Weights of a small GPT-style language model, trained from scratch on English Wikipedia.
Size: 25 layers, width 64, 1.33M parameters.
Architecture: RMSNorm before each block, learned positions, biases, tied embeddings.
Training: a variant of Muon for these matrices, 14808 steps.
Each number is 128 + 32 x the weight over the matrix's rms, rounded and kept within 0 to 255. Layers, rows and columns count from 0. Numbers have three digits each.

# layer 19 attention key, 64x64, rms 0.275, rows 34-63, columns 0-63
156189126111112101071127134087132167124096180109101100239152137108111177069150107108096157071101119180164109207128146161124143118115157079145141118107126151194138095149125135166130113118157160
115176128115145159131158117130115117119070094153119122107102169099141146088202160126121151163196121153096152100135112137113120201111155138199081140133122186127108012126197105149153150106168134
113124126124117136142130073088132134124153110165095146123158175131124085136135162054147047151089142103099112082087111104104130106173110096131103122068129131144056145134174189147145135172117151
160103089103145168174130140135149219127071099133086118098157122105128109085094098138094136099166129168138125117092102073153126097113086097176147145060118070126138101155110137079111110115047129
174101123161087066118117090113170176134162097146103115122122126090142106126085163110060136112119122181123151102136193129218031154156112122118103133109137163147132201117123082133168128134154075
224140142131143119147118120109110117126124058147095133180107177097137137070131103156215125107077109074105080100098113122161179126162095138142145144173125140143123106135114156078139137149155138
047154165122122068106109085172082106087073099096154102165139130086088132127094129116108116101135126101069099135099104132114137145168148092090137226112102196098143149121114137125126080095137146
094116136084105049134137109158139117112125099187123200127087083166093140124137145129190153101130124136150144140126141116116086110122098139167077118151157127112160129122123130136137115085104119
177157106139179112189131107180088162063142158142151113138063108078101119165137105106121147164127116124099169162158141129098151124156099117058121074113094104161148080179098139115186102154127145
133098081102128128103144146137107109095171155145111153136111116176097133159090126126150092170125092078085086139134131140112042150168143096137157096139131147127150100087142229157160176070108169
140111129081120128109109203120064145111131090126179155105187158145140126128066085102146157115134145135095181124119145083091103057144209165169166113156106140192143080126137131154167074137128096
133109093138136071114111122093157141074088202108116157113103080131179115122111091174154130113156108105089125149061103102143125172114111131079155106118182172147052123141140138145098107151096132
144175140127158092112142103098157088148142075172141181135143087107104125152124085168116099140128127090148029082146131111133079135109111112088114144109156121127183059145150075137119100171173218
114083100108155147066137143113170162113118080089102157136075156117034129144154142181186131139146142146081121116116131209131119095216117194052134139096101134090080135121168116105192076088121128
146122158195179060146100105120114114138125089082135126099151166134149164170148114133109165168107112109142109147110129125155099095105127230158152088101135104113124113151071110109104136080095142
137123121120148077163070186145073138159187161122104144081129133142127151115142067132116139150176123182142000122145142167110134116187122084104107115124159077093112109065152134125103090136173073
124130099117151104138160175148068166105125131089113137090239120152108164154188123168116168143090107148086167098086084128147108165157157079105169085121140153081147148131157134135109093148134066
130099161130139217162137180178173100150102150101143119117190101061165114117063116140121108119162122131163177123110089135069107153148072110074119108126080197175098092135050124084150118090177125
061142087093108135179155037102172117110155135121146140105160111129165143194200098182130219137095161139108106161101152062100155124190136132131070148144096144126124143103104142131106196122101138
142117121099063179139129128156179159170137140142092091082114135145188092114139164085117174166108145113132119149102147181115113145108122149122152142155110123113156117097124143119193053111124173
131176142106077137062109159121111125133131126119097110152121123106115047138166157142091103169179073099094185114142118080132103110114122119158087103141116011087123087048084091156106065160148101
188038114150109195113102092123161092145139148147143131170182113142101157161161112101196120180151120142110104168111191136108165180140106098150093161126117130110097117171157104128123115157083124
158073117126163172101128107148100099108163121132061048136109111135072157134125089113022119133115158165137143089103134093096111210164124147157066168206163120160088153173122140133130098102123147
171087118179122130165119083072112066194130149160129183127123164130102127182076123104111199070145121160124088171131113147110151108064092163084091100136161088042131093088183132095145059142150094
173117141142167211170154110128085133147103083134198139099146090066115124113157087166138145083126155118184162156131127135142084175117203124132107119115156038151126157127095126186178171130160116
137147104125118103206164161076113112168102154211100120145139146116138150147173119128130091162104164097135059080139092109168116120138124174076137150181087150105131089165113191148106115102098040
159197132184095090161103171144159099131135185135121163168112086149118112170131127059083149157130169191068045084108072134083187175118189155150126146160129187105152149123106124132160176155132061
102164144122104128138188109113044153125146173185143101136153091171093110143119112157159164176154118069146069132068160129152132138101082177155154123087194145105075128087102157108134172149155070
137071140101121104173145165126151166188131172126154115137137127099108147148143116150110135147106043134150161102172184129170176173172135130168178184119072100182127146032107158122131166111146166
143131081183104125171074078138088059167113132072076142182146107171129119072169124179101091113109130113092143146124176119113079132129068157176142123077134129126158150184177151084136127179146084
# layer 19 attention query, 64x64, rms 0.277, rows 35-63, columns 0-63
108180158155107164090123164142151125086100045144149122105118146174082045117202081148111134141057168164120145146161101111135082114144146131165087113105155145130164151129120120111175138109160104
104050098095135084151125089165146189086162103194154126125160142127124142086092122122157135106136158084101100147148134116138152140162057123145106104089156186138067133115173147131150047194069110
130116111057135087147138121136116146121142127127108142118064083127165146119144173145141102145107209111111121150142071122098119070076067114143163122122096073158148158104133152142118185127165044
135119138054108107146115125141148121169132103179102109167127120128148200179075136113082152132088110147133153189122152165117150185054121080149044121070101142123159144127141098151138102124144108
099125100146139095088121166085175071108069174133098155143137152142087171150113115142133131163139162077161138164155078145178118111166093093110115118069127201153136094124129179168113111186158135
096137139126098154128140122175149120064139125146085101120137114151143147172149136131084126155127112105115146084089118194066119109190098114074085189164111143165120092148154152164211131114150163
165177136160112095077185103111098128178093087090159130129065125180185125171116117116144127085098156120154118098127188156096139107098118109164154167099097123133143149143126105146104165163096178
146101118135098133172063105138104141113111113115188110099052117099039139120101191175141067171132098145104117124117179133147187121152108117086114184121150132122191093164129144132096103099141117
149124086070125176087108178167107130126133170125155180158145132129116064171085143148146111097074144084102172075111226127124136142179128091131154172135083120114096136136160136133095146088144166
151114108125134114131108155087096166090080184145117055076140208070112108110184108116138136120116157114126129121140174173066134076057148149069165067092099111134131134092092106167119140056149148
101141107080095133097154133156204135131146109069120141122101081129114159134129080159172127028130097098127123130101036173127108084115087100117119141128098121119105090106144109107072088086153148
074150126117106121105145070125141099145118080179081195124150180132074107176065083185141165175101105138116058127185132116129136102098111111096210159170140132105112101158118096139152118176153138
130111152145179154079110157067098145068089076118102131119109110130141146145115133149220143164080055139123118117128119140082152139161103122103118067082093118085076150134201175098161100117108150
113141163177103103207077167071114102128136135155151113124135166149142112151073175112138144060085108125192207126125120065130097036119098187121093140130157085116155117125167146149060140132102104
050149076162184123098127099255057092138086190171091136141081114142083135163091097116131147118112111113159109100134110040165129105131149124073162074102075030141176136071185078105147106097128141
073091131096154114123178160112157165085100182070123123093124169135164173174106109173140169110113154160156182113111148094159125156130126119058105185110158033119123135079110102101177122178145120
198090122111139163120102127158146137094160164080169137098079197125096177129115126094115114151129136210132165161145063088070135147121147142102083124147132172138090114132106085147120196084177141
093147059133179104133172129191186061151157100125187096132151074116148143116183196143155149087103102147116093127162141132152097097155135103024113137137149146128116132170138149083126208127077129
146124136104135129129078108140086124102120171108137135065153099121163144094140100094121098186149168155159162151173138159211172123102117086165114153110059162082119134177107083126135143105123139
132109161130133154064170164133188139182107196158130117152068115126103058120127144151144066150197106144147119164099105125121112040102154126184091088133080082098120135211147051219163067160099093
130101115170133156140098144121105071160185099171145130122130139125112152168154124158080074067085150140143141118134103108131207114162141148153148087100076159143096169122114136034170123171108117
093063178088143117128120157145111045093129135088098086145109117096083124143107185073081123103074147160168109134146164108074082184129105053175122127217072145117095167099107121100127122156146129
177134149207177160081078062136090163163141116186099138108163109152123110126129147163098126150140132174167100171136097108074101081121122131098122106087134048115104138149088173080084156168115179
087078149099166163196129127122147146185162078110178105155170144155114162168161112187106095123146112143138137133166179131141070189097151087093168075135162085093134092115089181171128151085161124
140175056099170143171146126119102095115143087146070112140138131088111120087076138129135130178161146127107158167152128097115101084104144181152114223095133142075132125064158144092159116158036157
107155119124082175129083089145071114139098105132069146157108079121134140086092077071066138087176093143093193139158128159106111078169201126067107127140144141146144119104095161162130152140123079
129190113128118134167152156139090126109099139165161177094134145110177107142093163196129140037200079057183124143130093056141122127115136092155074136103135072118120123160142146098195138107128133
132119115129099183068101148130138091156119155098167118126181096103131208132145125132129142096129127125077110153118141072194169148081151137122143151186120115135148228093183087209170176138090166
095105113113105167165136156128105100148135104120100110170089236150156126112088116171109078157106091082104100215044118211155084124117086111153126104141128111149088178137118140082129166148140142
# layer 19 attention value, 64x64, rms 0.25, rows 32-63, columns 0-63
090155160119111095135098121173126134084158118105135128181181137132097130120143129129119132125096072176109157153107082093095087118164125095122148093130141104089159137088128133077149135127070105
121167121115111155139136120147161113089116083169158115120197111184100117173138159137092142172150109173153132129144155125094138139131106177125133110111165136135165199131069115147104096124145122
155106194073115150152106154158113158102220126093103132177131138079151177081177101094172128104104062124046135125058104139106076135103204085099199087126073103109092186167106087130111141108169101
155154161128107189114099142104154157166124092114104087118121126122114177128101098134108094139122139120123142115125075173117128105113173086155127120119107133138086114163126120115124184104109180
154159175084093190132096089121132187134177150070115182163127171147141145081121093086116138067144070144061112095099094135120121069143144103150107122157125110091180117076135078106179125142108142
187117111155124110126148115152108060134071153151114133105164160105142046135157122151117140153134144157183094136151170129141177113122135171120146154154082134124141110116133130103128194151128167
124120163101090172103144151158080150110141097106059159171120059142156157083085095084083124112107046161077116151109068097124105132167123124158131062125073138100148151129154115119219124111147126
155142153106143110162084131115082109123103199064106130154117118107158129135092118116124096150117082148126100155112120200117113135104100119138083147117157115128071168146152129158146158145120148
141107125149120117125165127103131128128119151109109134153090147119142146133101122116148125155153079157163104140103159116046096164133131183124108148122155143133147168106112125143079105155151151
140163141141117174101086191083098114154115124169114167103159107128091180121087173074121140107121115168107137148095126130129156183148112162108175132147137167107126172079140133135096138140101146
093139090179101103100109159089167102111117126130113088074169114124123089122110102189150169169175169083150143164135149107169152111100110093169098117140128150119109076162147150176129097174148112
140127139167135098131147140073093102128132135134125094099148072140115110089138101100120145129114125109095144162106095111146110112187123123155172135108133110105101099131147149120138063109073115
142118142105090209128145155164098118108174119142096156191138075140189185163118181144112109112129100183132109107101133116064141106166154122158132146120110094127168143168121125100157140166100118
091118136162186181178113117112114163146144145157137108115132184166138130139138091110126083088148115102158110105119127121120132111105134114090155132134085127116109159086112142173141094104141107
136183145142176126100138136139132127104181117141157152118093146142169151115118111103114171174166146160110083168105129130138127126067165093109110102141095121119122155160145085154141125134091095
160103147106135117120178140129140117126145104122089177125088131129141169113123160138099152130132116118134146135146120114129177116135122121156103100126103146141113170107128155122126094139100146
103154105184113155115120136114094106153087109124137094087092145101094141123109108154143114151128145101176152086166159115135185102101115116152134131188135118133075152158132149121087107121144137
112117077170140109139175116089154111095124138110113101072137158101110125125139171145182129113131207091158118121188134111124159143087100156124156130144122117175137092083077108119144140144136148
113148152140100123099118118158064158167133142135100145121130103173130132126178089112079107149110155120087141189110130121156107080126104126116132131144109130077114136100141089109153126092127099
111129151116090157127112159146114132135148112114096177192122145156164148120106123110109078134144112156136116100074082163144113128172108123133113051117128127123103189130166133130152143137108097
154070121127175112099135089178112095114156135138115146156120076172119166124077075134133121116141103182125149140100120146126099164127160106143138112108143113096145088092141120104154126126091112
105144123152191154166079106124140166140136135117168108106083103096091120100112098135166100123149140133127113084173121105194101100106127117104149174127156099120126108174087164123131139115125104
174095201075049135126107127170113155125170108063083176178163105119150214101160118093109134119149054155098128106067139144138069118140134102084115081119107112099169152104154084105114155136116106
157136124116097147103131122144176114137096103111186048107081095137137090141118086137149180129120136066142131118195106123105151124105099135126095164105138120135105120094152111099156100114153141
099134142096174104133143121205148113139119105135153140118056143125153138157156180074116102184101127181184185094119158120136121116152106121193085123118129136095121085108115164090150106136156134
125098171118136139134108137125116153078131113138154107092166125147144111100137120097162139110107088115110075081121126156133127158123103107175086118162103143128119060093104165132113112139122088
122089175098122131121145132092160200080144089135128133149166107114184150116138119122092082144117081133099120142096145172091128078181177111082124089181104120157137141124110099110193169068177086
113137074155117140133125125073164141112129122102185101112123111143120129156148143084133137166181168117182181079118179135162129125151134143098108174112120151131113096126157108142132122153148136
151149116146121122093145158112164156157132115108134098105094078160140098158078090162138117074144147114130083097129172123086147160129141187178145158131101152141096082107124066074114138122202127
170095143082121114136095137153141161125147146216169101100140143146090113101139131151137108170129166128071153166126146158152129155108105161116156110138180149127121139124126078076165131149110141
115135120131111163082105137122129117135120130161127144109118094135144136149120113157161119141113137135131106159125124151101157103130121151147120174171198113127125148125081146109107121120161087
113110151108107106163072122075098133091154130144089187159091146162114138150149108116088155119115064123122120162110093161148109129165125108110087086105094149108166152096134097082099135081123067
# layer 19 attention output (transposed), 64x64, rms 0.781, rows 32-63, columns 0-63
123167182121089173101137143137121122080151146132090148140087110146115139096148126056112133137130050139131074143153118106136119136165135150099089107150137105097125184153201129126126086117132117
125148070088127108129142138145130111140100175126142116167128146025158179139180149097111108156117143152222220130078121090154103113121158104163106111130138138167189158174098088124143150087181140
101159107083118110124050127076094105167189114118090179111091095183126078144142114093118118128187133140065010115150102132085163116120141141109125063144054195045140165114171149138103185093127068
160132125166137083104071148101174094093140172151136146091152155139106128128132113106172125116127116144059063159108151175093138165118129153143128157136118180099136136113089157128132105147076149
161200188097135136109175109127104120146150162141106151168113088217152130156112089102116174094136096077022000137098116088089096099131134145115079181132152115096103104118174127116161194095077094
120157108169124156146154121132156104125101128119146098141069124129150133158125137087083127063141128116174108174154155183165092117083099064127100156141142111159077062215056116106107103176114140
060118129067102079121092104112031104161159130158073178129098120124083170133114101111106100125151095109107000120069136143081077140163098151103117122148085178113130167133241178115110187102093098
161092122119165120109107128125081109168128152153130138162147132151084157098100114139116093163174104172089098151147097164084142137094078113110136106183117100142152120177126154100150134135140153
154091100133128126101172086106145107186118117117163128190142128124164159132134172144132124157116096146192150114155168149114179131141117104094149108159138152125147096136113108160101171148108188
148108131136155129135088193071100083149134120154127121172111118115139186155146019132127091158093099131145149148109167121135156111162170132121156134150123147148160149160117191108138215114085138
084109150137118097109125106195151169083058098149123056096161098067137147132143139125121090042088105130145224103150116101126176143113114124097138110081115097185094164121077095171142079111167140
107114176116157141142114173117142186106123126101122091125109075129125121088162143105184136130139143087169142094123142124129141134156077098171160109125119127151140170129174142143162113146090146
107159116083151093131104103113129049193194131174125170122161114145095142145111151134046124176156136155152040194090160116125113166132147129152105144171167148077150200141130102057131149132088116
153190132084131121137100122087210111103093121053128095089142099113134117115104126113155130161128168136127145127124111146114112114151106181158101133139124124122115146158145146142139185129134142
101130096085155153112172147111092120119119067108105104123163101136176121123125096114145127123138124147109022118107134101111111132104139138107095171156145158120101128146059071096139193110155095
168110120119117137165136131135121143137175125132085129154115132114155137145089101122125102118069150129162145127095134120148137112114070159158139128077145131121134157105131146160130149150095102
161123122173105078095118088112137151099113132090130119104136136105120109127106122108168125120061100136159185140134124137111169136075117132135143152137080120157132125131139102146103073146117131
165131110165123131102169138131198173105067140141118072089107132119166085166107161168163116138070164139121201145148137131149159071161100110126130089088145126148110112079109059196091074165173157
133173167052137117146118125117096130115134096149117147148112118149105112097102068091118131116176147124146027102117121150069076137096162122168149114164123106149134152136135158126112168096116088
143099175078082169133072086132099043154108102127084200113099121152115134100126114120103144118102048155085058144097109144089091102120113176120139146112103127091122143103143126062115175127112129
129102163077172135125142121123096105146175114129116182111179099150145154158106130141130137144142119138139041116121171160148095098149145127116121113159082117111125159145163168099163118116119135
106150080187165143086153136093179184055144155111123119048182113128092085095162148167172161125132158120100181132138126143148160143142125129133106125160103089093106104111145100127137106108100117
152135169116126091114101122116084109192190135150082162172113108133136145151132097135074156094182092150132000155121146130116100124142132110139137084135126091046124120097143148087139154074134078
131102123166137098133136099133143165106148152136164114106113142080102159144161178115170107104112178126153159114102086082088131125130093097120130166154154134139099105106125113148107087107179130
145089099103129091120170096099135119116168098054134135182109120105173154133119185160116158113109093173176221123095081138166109175122129086182107164104103130132114180133124111137113038179148135
101151188099135101090155087112126168122134123081088101072109124116130131125135129138170116097133137124059153119149103159129098152150089107122146082130169162131085147144110111100151116130160114
073167150144085084154110128171130130085103125077135155111098094157115139168163102135103136151128156176082065133129124182122091138132132149125099097155114142097160142133177122153117167133138096
146076149129163072177148142147151115091067088122124067127146109107162118157185165156116123166124151153185234115104112098131145147143166104134115153109122133117107101060109106122112099127177105
118138160089147099104167064143151130135142109133161142054096127123135132176145094142153179124144147144112119084135123141083180106145134079132116158170158134174163084075079128146111162118122174
112103114120159186108122145130101150116129143132153134135131123108108095134167143105109130140113148168053154131126136124087113089111180116136162111126117103161067120170098144139158078145118094
139157114134144128130131103130151102118154139158159152127140120142122160140143073154128121109096151140153159119114115123113150118093172111131157134178114116168173166150107085112120197105131140
151137180088096164194106113144112093074174065127099200139113146139132149081119047092087129093154115137079033107077115153117108104131156156118137098152165145148146093119129099081105171143100113
# layer 19 MLP up, 256x64, rms 0.374, rows 0-45, columns 0-63
097106113148165136167086073112097081149113110057080104130120187076148112093162195116117127125096100111141108119156192157127173179115133115142114121080161145116080094170160147122192124133119112
136175152122118159120074112169057118130102118099100196154146142149139158127078127079101108129135152066136153154118132090145078153099148101144127166135191177126112112120034160116089082164111140
167104103139131104122150124104107136140116130142116144103144161078176087053100143140139124127140135174155082108115133160110119149146160119128115091211144079158087153051193125087143139157129106
110149104170132137102120103147126177171167098082087147113155107121152155117134117098163187163112054141124148117126079123050093107147178186107129141103138066174137127105151159130137193125125126
103094109116128119099165110117115075089083112107124131103127136169126075135131077115079111163133160074143076190113077156168101171113087134150165138143103105133064140088143114100132123193090126
109116102100088068129076181117170151078064098076128142115142142109148101123068123075143073115106145186088121133148145140102154075147109118109141138069081163170111129140097159106115142137093115
162127134230145156111140139161159120048118096186139131150151190171131117150125121195136178097105102193074102163166115119156099150147078125098139104156139106120141150147077128116203149153151054
105099117120096168116160128160131152103086133133121110164140113140074067094114136120105131136133157132132065145092166172132166103153104106149117101133127125169121163114166138102109163038168161
126101147158178130112145172110105169105102120086102082101194140141194117128148129073173134190106142132131120125093190160121113144120118166144161137150083088091144215115143116089102160096090143
106145151104048129194164106108094149149158118093117108094065214108104161105131222158113150143125099131132137101139137194148132135096151098149097111150095092127152083087113087061100097123116127
131168186138185122085082129128179091128078143156108148100081096108175163118091174108126120136143103116121149115071157126085141094063200111095155133142078097082130194192150141147126145114172117
166117132129137135135172181120135127151125123071087228167167120155161129158181155103091148118158181105125129155162120160137108107151085159072102112122137123155116142173131057164130134181134129
156100154127160118134145109146126157106090111092164125148176094129110163112134096137128149108161124195058047159099154182172153159129145096110105124151165111185073111061142117143138112176128124
093059123156065094151144194128088116099157121136121103198182140145174061154076132187075205089196049148127089168155129115175122149176074117093133157075141135122105124139078101121165073092164098
172102130233160164056094125109101135172124091152170111072143169190082115130142109156056155180105120110101123096115142117109161127118163140121173131150094073115121169098082103089147096127126168
110136099201158156125102113126173114129160175173128117114157093128190138120128120108132115103128137168085104133113112154108104120117111128192159129135063157146166141098063113127123141120075186
120131130160085176140103099136087185158080130193125167125140086144116154151115083117096111144124097173160145137150144169149167113139133135101133126134156137123178098180111116141097124108087082
159083197143140140137171088104095152115114123144070131128134187127161084178089121148135149163158077172150101122121171147083145131170157118149145140112162152146174065115123116104120095133140145
098145097176111154119144150152119095105132105140134161130160121127094107147116074162137078122108138080142109175170138084183086138136149154085118160118107085130166104160129087138131160102155082
128117082092158123170144133093201123132133134113081112114103149112179147111115102124108101154185169127088154208027110168133159135139120140090109133090150173173087101090140090102173161147110125
099151165131101109176085153188147086141085110136155131181163133142158085117129140100147167118138073111091140132221081139175128126181148061046125137124106117084148057159140130135109104131121077
153094110136127156088133143148119171130132113179150171099128133172087140116102205089145118079157101133076111170146064113105141137170220123120169070156139120094116183113036119092090145138108157
087119139156119167174121115089127176124072120076101111139088180122159156174122173129110092143142118074189111105110125153111139174118182126059094164099154161109120121137128102121154166123157170
142143114141213116116086184162107077124086149130128088183113197162101143141057142136109155132128053102124149129103088117163096083128133105182061081084149113130084118107144135086111100139095066
091133121112137143132086124098186135159124104079125058120086098075106091134080072085095157160139150094095149130070102160133142140125123164145138190077128108094094133073154100124177159107105152
099091115111118191101074188166155145104163064102070152107120103130128182136100129080097172181179130131175153158139068115084130141115150111153104147074107078146130131136154127133111120074151111
112118140111121158170119154130147206138128139138078137156141139182126130160161172112152143118103116193166109133147146130070109102104120074113065140042069115094138190155118143135149131126114149
140123173091164150135126063132096150151105158124132074141097092155143145157123149133111129135055127112082083108119142130116117130103168198131175176113103094109125171221112114078117123208141135
105130040067104118134129089185148097155150120160114120162106087195084083044103104068115100119116148108098141116146179135140139133110151077115146127118114153133095151168123109140093100157077142
053117123112150144116089104098106154153132122091104116173062127193085066118050135169119139111124121163186115157095135142107114145097069129101139148109112097119068177168150109175143133121152062
212142133127076131177161139108125077069117102153083176131156088114161160148129174077176124059179066138206129146120106123139148167110183171121125121148133137145096128126118098164056096136108066
075122132152084177120125100175144148168093124095128095127065139041163091074081126062161160155151142114104083157135065144114166148160144141129099099132158113131069121102208124112200143154156107
136104112109132176120147170193157122113147109147111130103125152134155105177105157141057109079108160146075090122109089135134096175151110163069165078091122170164143138176086127169096134070121131
091117150090102105093161139103105216142165123131163088093111158091130134144149164171072152172067116118145115206130116119191094096153167156112101159086099152123107138110165131134071132122067091
104165180184116131071116159130112155107141064108135111130150112160134140101164093143171123109167131091144176111084118160175043123115180170146078168192133121127153171185122121134184108118110118
073175166143126140113110144124101147130141093057141107185095163140168126053117137137149157111074124177110099130109156089194097137097164133128151154114120145109206154133127097081120145180182152
172152129103110124142178144101089118124094158114121147154171170104104113082115154080114187069112116162148079123178160117177124112112176130038101085104100148117101137127157158084142105136120080
120124131161197191131121096103136098114138107162144112141132086087104084179071078106118142137138123111193023115120166135123117114114155095129100200112100127146112144148136119127122152158145139
115146173187144153117172055153217120170158109138123185141156146123102108135123164158150131192171087149109158127173134128162127175077178105112155166177103129131148139117140178069127141218104076
132118120156116120160133177149164108101111154165128130130137123133165056174071132125111101116102139122133070107145117114182146092093136105144132150093099072158162117097182094146100156204143132
099106173172184116199185093187157108103173112099104141106097123148159102064122068101128116118086139120109163133141129121090075070089105147099056121068143079157187146114117175133111140098122045
137134116123174168111146146154125129126164128107149125133152143110106072160111125029155160175181136082107139144171120234106122158174110187150147128145158104141181100124129084123090131174124098
144139116138099145100182110100132114111151129151145143158178158148129125156095132070100157109163098115147168079129115144099093116167187139135095166111096141169116123038123156099121094111079123
097133165134107123125145187160156079134154164116096147116166154100135075108109127141177140089172085179092181131121121122105120105070123125115128175106102140064112148126133157135134160173099200
113095107163195206185168146111142143166186169128097139128111098190142138140086118135121062091171111106108176133081095134106136128176164151147122129123172084143106144087128079106148125126135152
144152113112191132141168100097133133138134157146163102108105150089102111109118114113113150119065167127169091111109166149161146115168127062069087125098135149108160171176139140125109092194131063
# layer 19 MLP down (transposed), 256x64, rms 0.301, rows 0-44, columns 0-63
119160131122086138039077087212095180144127137151118113143154121135059152152116107133097104132049137148092076135137089143162178073127108130136145095130131130102124142145159078148124176131136181
138093112087092106121101132121144167087157188131161152132188147133180062146183086132147114151086153168112184159150097113094098053164125100124125084143143150142136080171125130120088087154099111
102109130156088153127173133137167151159110140168136113091126099137123085097119124183140147140126128152096125163147119186101112161152115113098144106133148135156116121085153099129133248126082107
174169143114129175087088144124160134058130168096133137151211102163125102097092175165204111163125117139152153093152142119101154147172122124166106130102137129177187183127114135127109229119114156
099094137149108141126126150163137100111149114096223112141069114098115158079091123104139158090106157155097168141106125063109075193134157108086166144076141098154125143176132071132157116124129089
131151139153095156132161096131124103125162131132129236137161101193153138124125082167087130125182101134143085138118134138139127139131127109133156132164139110058082155130164120130148182143141090
053172153078156147172171099131149161140095220131146092167087156123097059122075141081139133203109126107203138064073084155122142118106108122173135070097113092118149148047107159095173163123129154
116108117152134150133140145069151179113097116130131165108118115131166135114122179122156130096134146068117169135176127085147129150123114152115075154141129190120123117083127108167135086164098105
119089111128086130152154140182093123122094145143146150109095133102161130107109133109143121104126077118115158094171075057125144136125144119122106091061119104141095131121155163165098118140160106
144102072179191115102092156061123115096145099171160126089109106125104121155134051097129091182165158091124090155095139116123091125171067121153171145107144117085223094167076129148123107094126062
096056112072136126147133138067096146076174150177162092131111166083090090111201080107132078116148140092193084155179152097132102110179113154133124090102158130141198067105118098119131079151077115
121074108129140118135122119109121080198108112110106151103084128084166158100138151181130172147164155113114097141172172120091147139129125129139108143167156151180132139105110116144128195121107106
156140110144138114198124071121061083128190146088099186134158071148135133116151095173120095152157120120100153133070118129140104095091120099156137142185130127117152135110123114120117132126132168
144100092160046117127138155094098149007139129127087109171118126131160088148108101164078140090255047109193087198173117120167119135154126137095118163115131138118066124087142154051028128104186075
132153138067153129172143175109161133103179129106148121154170087085154134151165145091109088080167123124115132112158075151111096138164167163130187156135204116137170113133144110113078110186115078
081105139123104140102135111108125109119145122112209112179121099127220149149133144135121121159112130136125091086157131109111142090151110132107148077171135102144132161160133120105121109104099115
102138081100110096093140117126123121144102150097162111088049141160120181102171128142160097043085141119140166128175114072130153121099121130138118110093142132123118175121131154111105097081098100
080109093153149150125136182177119126162146139112130131136129058142120076109120152142121135135127123118154174154149046103135138127122130090147136119121132094147109128146163148154154106169171095
121075130113126115109169142167058161139144111132143124138060071174103110124137121091140143156069140128157125138117102071099165110113131112131110130114092140162088136111138114118134133082147150
074109119147084157151079080152114184126198095115112124118104105118112090138162158135107111144135172130129106110153121081080104118137189130179158076130120114106120120091122172168085126135141173
136126133181157150171087090092118102161133131128129164114153164105109086119140138105127084104079131146082172128133098212123098132065111122152106152085164134074130087128206114175185175110129164
133121096174110165086166104093113107105165164222085109147142164135160122086120128135138140100222067129208175136147146059128077125181120177073151107109095187109111166068157120180120164107173111
168135152161120161103130141157138105147156130123112140114139088160122140112122160085099155127092150143146190137150136098105137068112091173151179123131105103093146141092138127175115057120175127
078115142069077117188196132108087128102154093190115115134135106094119163095107162101114134126130113178194146140149131097138064180121092139094097062149082150132183141170103145149151160118113139
117122119118115115120146117120083104136082132130095154129146145098135106131165135144135165148153134138137111167144081155101123117163149134153106072119141155133121167140128143136081107136133138
076204157091084109104122083090139148142159103154156161045172068141117182155148148160111109174194158068080120118138115135161084144160140136138188139123142123097098087126056165140174182126144104
143080113149149087183120110094108079171144120138141137090195177149145084088192099170105156140165143096132171104169108170117148097169166145129120126120143130115170131123140111167140208160109072
121100164098093066125149148123168131127173128113179145141153170094117094119139095109174117069230098121074108139125122144093092158142166157108099101160129091173144131106115102105099171133111112
110146138147105122157107119151129095083129119104135167129132104163176117164128144136163174187147103143098130154157087145143171101107120163075148166139127105126160160116166134139148143141198087
093138090130102182096153188194127096064109155159138138142158130149122106100173142092080106138173162157168149103098090144087135121165072077117184166094146093133050152127111082134212115122041151
133126095084084104138166129095113102128122139149068141086087113144123156127122074170160121151143101151218133129109150118082128153122161135127156110143059149135090148117162171195146146117112188
187149103133126111137166118168124041141147132152119137092100168083135142121137206149157127115098152188074058117177162190163120106161094193083067125111091145108127175111128137105132129109162121
139116132135134144093115102113117123173140154149096121070099144179125075147167065156094173146155122128167076078131122159120152130119146138100105131152131162119101197148130165159104124149111138
100123180062107141072056132108155147123179136153110108150175113092143131163143105176142138168098148104179037177139112169114103129123166125145142153136128168129128102124157125116138200118113076
114175124104102178078138130155101073146153076098133146118118126136180135133116135171104118137149147184118190160148122089138107118154102162119131132153167166064113101056130133174121145129098105
120111133112146123130195126074129215127142130166118115125084092129086110173148141116072087194157155104127093132152105133136178142133147127135164112150131156163007124096097126093143132097075098
145136124109141106152188116108146079132150139109169114102123121146143197182130103140135099146122137153104066092125120123086089156129134148171115153164157139154151108162108169089136174099048147
126128164079116117128136133108125119136190156075119160132146119126148154092158111106129133139146107111140000095111143161132125114138094142105139083115120189100174114147163149121111139082115138
135109142113171159152144104191149103163097116110064137161108065153141061125153167148155152144084093122155146065094117105156142090115171086144093129122119173185101153157113162111156128115160120
149132126116169063169155118111099144122164143111099149181164157143101143090160151132126085174191138135128011146127159092138048126125098095125120104115147108110181117091107114105136112154116083
116061040200148108158109085170130174191096123126167123154110120100092184134132098104188058116189135073129099089115102095089142076029140097166055110131105042071233111192109120104043144191113102
166153167112138145084105151187174089096157137159166099143161177087138134137075093164120177149171139148054154140122150077098147149106164168124087114172121117085145070163168107056096113138174166
194174101164131136115182102149139138109080124145157113130172114145085151102093096162143106127139136165157164083137109185106116084133139121148074118152118088158118127097182118119122066131086130
090149147135119125181081143108191135100130151144085156083147133097124130141142129174143107104115155119128140123143153191101107125085104154120108118138123136141206177140142171117145130174142143
151097109193082162118148128175163131138109186176160090160174122107129151119097063132168097158110190061139084135149061181128151110147154186096039110192137103051148127174139090152144094131182125